config.toml
hidden_act = "tanh_gelu"
bias = "qkv"
tie_word_embeddings = true
schedule = "wsd"
Each number is 128 + 24 x the weight over the matrix's rms, rounded and kept within 0 to 255. Layers, rows and columns count from 0. Numbers have three digits each.

# layer 3 attention query, 64x64, rms 0.383, rows 0-63, columns 0-31
150140137131129124141089138095133142129123102103121112128100102110102136145126140122110116135137
070134117101115138120119118125142120132128104123142131114116165142129121139135106121140133124120
114130163099141065140150097090114144122151113108085098084135132093120155146138147135112146118125
137110139137094108122142124110092135116104102114098110126140124119119145108119144117158125129138
122120146166124152113178138141126105093137143111106089101145132185153114109135124129138112148104
145161140165119128112128156125112151116116123139141108141130130110115116123129121088146146122126
146146104159114090134127127151124147092130140126139112155141114096140152090130090169114122161133
131148140164137116117135117120151154111097145133156122154129146102131138155150115137119119113109
070148104132144114116142121128134118142149135113137129094100114156114142136151114092109088135097
109096118132109123135112120130126170110136112137150110130123127139129132145114140125152129101120
109092160122142100136129165134137165115149119115093151097153109152140116147142119153150138122123
142155155145169128105145117100146100171144140115088138115117167124111165108140132134125134182137
154132117172145118171116135125120127143129137108135134118082118099116116136162133091139109171132
114147111119124124117158127129136111118137145154146108131153108130162147134118132137126141113121
120146154114143189118139114172120124131127126128107094130131170098147126126118138093136135139134
143160138128136077133137135089126129123155131103094126163112121138110142132128113093130155122111
124126128124145137151167095114134144119108127099127162098109145183084095118104115155071118121106
144155183155134139123103137131130104165118140151147113105085135116117189118141126097117118149170
119121125126127125121115158163162130156118124147140150160113109108097117109112109107160144100130
114160123146129142104167082127104112136128111094083139147105154140078127148150139069099124121120
104154161117152124132105116097125133142131101107146118117130136104134137119138148088133132112134
122088130136077157171158145135116124139126164097138069114102148169163148138126111132142133131113
120138120130137134116131111149162140075149155152124090152147158102131114126122136089133107127100
136144122149130088141097127119116141140148128128114147145139122091114135106146122140124133126147
162152133157117133139169139148153125155135148131128133089111125144112162101149154124139130141151
144147111143112097124164133110137150116122125113130091148114156119117137129117100098105129123086
142132089134101101160133115137132108129113135133098143163112163110129126159151123128085133116107
122139099117131122153136127131125130155140128114153124152105147151152132132146129118102137133111
111131084107099119092123084122119116128117123132137146157148115109079107088115149122131147121132
113121142104124111140122108099135139138124079122112123159126165097105127124138101141111104136107
124110162179133108143148137124169148155138120064112100143114163135129161134148112101118116146111
118122140159154118101144157156135129127115146127128091118114126122112122109127145104145105136097
122141126121135181069171100138136143114092140138097150096140100149126114114090142110127158106164
110077108153121087082209137165114144086071118123066096110140182109165098173142130137143126097121
100111105096092166130128123104181141162159131103157145120121128161120097115105136139140140111161
152139172111188144127053119083102126112156104144180114124190096123194130152098125138124085156167
136107152148164102116176120117138143119106109120128151097144091137135128086125111127127122141086
098137106104086106144121160124127126155130101132173076173110155147133165152156112088108146119121
134122138139122080169140119118113096093133116126099121116083163052167125170120127090113153140088
122144123151093123119146098146114120171149140107138130167097178088108125111129137090124149106068
156145137097167195131164145159202141161094139135103099130096101125117124091132130146121098148117
168114093131118091164119139133127191117112091132109133092099111152117154101118092136143181130153
128169095125137126136133150158164131114153101161114143132180081114110075097070105090173122132120
135119120098109124132131127132115085138138094113158162158144181102103088143134109109122139065153
137147119116103151111150107110097110165091133120088136156116164155102121104150129121085116149132
110099135097103094126121123134163138112169147142129103146165088132126133146113092146111125102138
109158108177093125116116168132063095123127130117095138155132097157143160083125132131171158137143
129143123137141109122134180138131156162108142180100139137169105120144184135138158119175101080163
093110107144091151172145118126228112190136142143121169127131105139093130132129118095156116171165
111141124156142082140097170109144140128136180094102135106081087147100146080151125124157120155161
126131114154153132122164166191143109116082169148100129128149125109150132125164153098146147135128
145153111123140139157079124054171103179096123107079159153124169139162168052163103178110146170156
156105100164139064191088199134134107138128144123110110134093134150162130142146094078125118102129
153173149087163085087114100114114062126125103129129133157191105134195118140114127112167156142104
121111106138111097126128115130172182115112094135126165146132134105048140178114148139162129145098
152107104130134099127161156102132106120088156164152105195127096101153140119131099077139148105121
136134158135133111112104140140127114125128190172098148147135064104125123132091163064115114093168
134130120116120155145160137108120061137110144138150135187188088101088141152078110127145153123165
119121105130127165073136090146154131085146052143106131147120176101123167147155075092155116135150
161157160163126148178147170129168148130120130166139146079124096119127127138153118126173082187178
127110125163134160107127128067129121148092145116116132188093167135031156147134132144121113154143
119112109127130144115110152136144166081152134137116094104127104152146147116120155139149189129145
085059162147108071088146107139127135043128102128083111111152131193186158134103144129091183121097
088159180124108098074119132143096097184141145145105159153114105110094151071141110128133136110148
# layer 3 attention key, 64x64, rms 0.4, rows 0-63, columns 0-31
148154107157111108134126120120101140129135103100116133144110104110129129157116114141117102146141
137086147137129127095148074147093137119118115119140161137106164127170159146148095156119122158089
117112154143118092151139109090129136131125073145091139114147157125139165154125136151138155141144
104116121128108118119120127137130135119110131107087116126109124132130139113125157128143127133145
126114164117144147115144116112143112107136132142121101127151146158163128124147177123129104095085
124138112139125145104138141175085145115124144130135107131117144098136121127135130100118122130138
122139111148105109113104159142151142126133156122172113135116102114150121098130096143128117122116
145114137170136136129126120131136146112101132135130116117128127134108168160126128105135136091095
124163105161140108139153165134123126124126127164121157161168124136127139162127139114144105150121
110100142124106124116118144127101142115123130145139108149123136141124113128128118157150100106099
115109128143143121126114149116136133122129125130107143124142141115122133133138142126140114132145
136126130152143121149115139096137116169120123136090146130127136123122144084144135156117124184128
149090129147140103156137134097118126122103119117131109133119139122131139130134127128163093152110
121126118128137138140131127136145102120120131152151122145137130131151148129118105096116148118128
135142132132166161123145127155108105119140115136094095149141150123131117104118143128126127164119
146140170135122113145119139158109135134138125096135123130073115144125166152139110109119166119099
152158126132144125112172087114118162109131082142106163121124125146099154138120139124112108153102
131128150129137109125148109118125106118136133155131093139144138087157151156134136132162107125163
132107163120167131091146150135167142132146125149126160126107120095120142121132112144135129109104
133137118129136108113154111148098164123123107116068114145124136131066127145147143122111133122105
135130162134165119141142146103137121132126113116121119125140120110137137121109134125141109117120
143139116130122135120125155102138104134130154148107109128095139136148147134133123134121091133110
158107119122132126116151122182116121092145132138133129124134110103127098139144132106105122128108
118120127154125108144102139139136109136132138120142120104114120112113128108123104130139122131116
118133147142095137123147153151142119136107127156123127113146118141144137105142142161188094111106
144149104133089127139133147162113157135121155096137103139091118136120127126140102096122143148101
160131091126103127138138120151132098142119117105117119130102140139122153146154108148126136137111
143155109125104125139119145126127125139149148105157113122106131137128130137143119114113132127108
099136096118105134107105121144141117137131119133120155119116111130077099087127131110122159137150
129143146130113141150114113127135126136159115087139142143105158125133131146138141126114118151094
084121135160099154165120111151144149141158141075114109152114144146117129137110115107112116149105
128147121159150123107162148099158152104147130116095127118113116140120109126105152097121128156113
134179148160136156084152152144103147128089157133089147093138093145168118111127199104141122144106
165080098138131111117182123144121157081113118093090084097128182147206083194151130111132149080094
104104083103106120125104084143130126120171116149111154150145131122098097104109111156093100095114
138125182129152114111116128086140121123105142206215072140187118079157147140072091176136093156182
116128129120148081082142112169144125100118077123123151137157145101124118111122137114188112151157
107147138123083113140153164105049155141145136145174067141120135159170163142109123130097163116098
176119110175081149096143123131112093120137091132106094110023166077172133165165102066132142192104
126145144160072166137115090137076112134160129097099134163090150127110131114123115089085149101140
113097111113143195118158143129156156159110135132105108096100111153114094064137122128135114171124
130132115117115130142129146134171206104109076131138187121105118128122171127178076164156162136137
110139110144142083151129144124144156118160117092108148111128085091120077097153120132160094170102
152139101128113131138097147106089095137148125114134150172125170155161081140143122104129123087090
182151138122161152084141097119129170172094107140098167135110152118120142122118139128094135139135
074123133114091140162075153107139142143166124142125128171137116125119157157111116119170119096139
127153126207106093103102161167125092142125161066125122133106156143171163115128140139114166126137
133128158157131065113182214097119107167107120155092123100133113109173168132139127183163119123158
110119091120067184122170147120173106140115133135119169109111065146090107082101106081102100137151
121082085158112089161118144124165101175098157121076162127105099131102160118130133099181148122170
112099149160119132108146178128141138132100139147100143080115115122162125122139163173148144116118
119151101101121152093127072136163081143094097123134185148131145128139178048140112144109137150139
130099103161084088159143166172138105089115158150121124140107094138163124120142082088163150117135
122190164126162098093120121059108075116120097112118114170158134058207151104130129105139100140137
123069138114122114138156134127150175099117092075146137090071119127090123168148200133156156163076
143141148117121082175094177120124090126118150126100138159116105128153128150146132093157152075136
115137149133172154133083135177153097108125166136098145137111093085112063096081160076145136100128
128115146122103113125117145097152037152103139116140137134103120094150118130124093145155083174151
133094119157129171075138124135119114129120156123133134198124120149138171164144153093158083119129
171139117159148136173143169130147147122134143150126114112128081084060157130144119142184082156175
163122128114136150132125123137100099136121126117129096195088158098047106117103152126135138141119
130106137130129104119124145185106148069122103165098123122154132106153158116145140134143129136112
104128175111132112077131124197146209076123097128104135134129130127153154152159170145096159072091
141158154101167070109118120089112115192096124134061203183109121069076151105155108123079162132114
# layer 3 attention value, 64x64, rms 0.335, rows 0-31, columns 0-31
120107127130113118150076110137153155118143149114157141154151168136130118113146145149119120128116
107142127119127131114117144086116155164127121128099115131168146141128124144107123116121124145075
136116132149106139142128147118133115143145155084115142118130158107138116150088105088151145122150
135142145147124130123133129102144141110108132191129117108136129167123093113115118135134123139074
110184167117112126107128135134096095099119128139133134105094085127142104109122107115131131128146
133104137122151110161145167133110144155178144158137128100091107128108135116154114117130124115134
134140160149098120116122137129103103108133152164156143124148154155106143115136119144124116138113
138133126113149119125119122109089135133149143155111134118138113154111102159149130128092135092143
110144123177156137122141117136127120148113105107127116146136107120134115117145134155143116146115
154100120119108125115111144113104143120124135106118125120145099153099155121124114123111127113155
129136132123107169120148206118090122126143127156137121115135134137157100138115129128136151164159
112143147104124158146103122149097154151109132136150158121111113133150134142123110117157157153120
112151152106111116116117149143134150134124155123155145088129152131138092147112115104135155125153
081144121100121135133113103119114121128119118147144116165114107118106158141127135110141099168127
145136127126132133127122159110092118082131094123120130123145118148130114141114113142134153142138
137086122114155118121113162137132136118114122088150162121098125136155115081150101091120142138107
123116077134125088148104131132138111119159105131124113112144117132170101122154105118151151146174
147148123137132179156109130141148120154137104117111105105135117105139136105100099106132126129124
164107126141129116144108132115118115106170154121110142121096158165097125100151094131127139113150
124142132126122114148118096141165136130142157134116137141116141110145132156147136132162107154137
114142114151107120113131087129168089117134112105177148112152135106120105145087153130140152126126
113083136099138114116122148152118140161151146125100127081079133108116120136150088140119133104137
140152135143135158148100118176156116153121118098123155141138142107189129139111143121142142117080
088119119102100122139102109112092107148115149141106144119092169115103131112089142132126114132133
133115117140144131106133136132176145134115086093151127144141107114153116120154144136117134123124
075144114114140125102098123161128125181098116083137168136128124140123164124115111071123098112098
130145145137135144098181158134106112162110143137142129121143118121105115078113090110133145108138
126096152089110144132156124114132087122165143156118127112135136111145116107120122132139156134140
092125118132132080105144139128117103117108140128087126136104143114147132154097141124154120143155
144136114179137162120135115138133127122104135143129130142118149122107152123124120157134123128122
115099137129127131110144105125167113110147141132128128112161091131152113133128107167145115159126
135139139165139114131166113139102130139149138095149121119107142144146114166114104136167145120105
# layer 3 attention output (transposed), 64x64, rms 0.304, rows 0-31, columns 0-31
123175116133152169114148124115097127133162104119082121096111104136126112135087155069109102135156
133121171120162109187106097124164130092097131178066187057107134108086103106144166147120154112173
114171163126150124129122111109166130108120141143140150103115118149124139130135123143127136135134
119106104133105084170102115128125107123141110099076141149118164112107129092149125091131128092154
149074101139133109146154123125157142116140125100098136144178149161130141150134131161107128118117
130100105140091142157088092152195167087139133108162137126153109127115108130154112137104113148100
133198146085166151120122139134107111157128150074133077146162132125137143144106115106130124140136
098122142125129142167105124169156135151159130088162140133122108126088150129081116114144122135113
113090115097111135173092141158112123141113131126159147152119114126122137141157145128130138124119
126150129148176124126151136113153139151133137173138130110137134110121112144114164151141122148141
169128129145128119132180092125143108124083121076077146137164134123081144121119136131137114124104
130110119138130127111149110137131136118119078102118137106131146118119139118141143170132102111094
105116115116132161170117140117134103149103142104143106144127130131097133116111129164117121132117
141140111161128142125137143153123157155129129106098179120136101139100124096149122101117108075120
139127173103152117109142098117103103166161151128152087150151133100139151153101123186104106134128
120129112125115165139130062085154120097150112167137108129144161126126117108114118144133111162127
109145108108152173150119104171117085159157123096147135103093123105134120112150066149072115160095
104083143107117054157146120150116151117102088137097154133092170106164130174173134147139153141097
097170085125111130145116125145142105133169082094158111090157104097152105135107083106112117151123
123144091161098132134140152130130148109113115122111131113121151136085112132151107103121132099134
095109153151145119127141137117092163126126171152066104137144113163138122126120146167073110087133
117127110137102162136123146128156164096104081147183123110138143105130124132150137147149149163122
156114176110141111115167130109106135106113099143095118131102159146163170152143130135153155123130
135121132145125116136121151151140150102134109137132135096176097157139097131090130110114114092114
129096105125116136118117127092089127128111114164105134126101127116118143122113136126157122150151
126084112146142158161139128142118123108117132162125121133140100124141087114167150130137109095107
112115130128121112150096159110108125117129155103153061163138112139118128154143144161139108128103
121150122147116107135125143143111146122103123073136121143097125123139157130108113141120122183094
153133126125117098156128164127125115156133139131142143132152082152151093113104094110127149098118
091131143093114097127082155120143130121127123130149114151116129123133154135152134107141151120134
101137122138143146145127125129117144129099143115102134115088158150069140120116115079095125131107
104117137102120121145117139143139149105125112092127142122140114170176133123164136172112149099127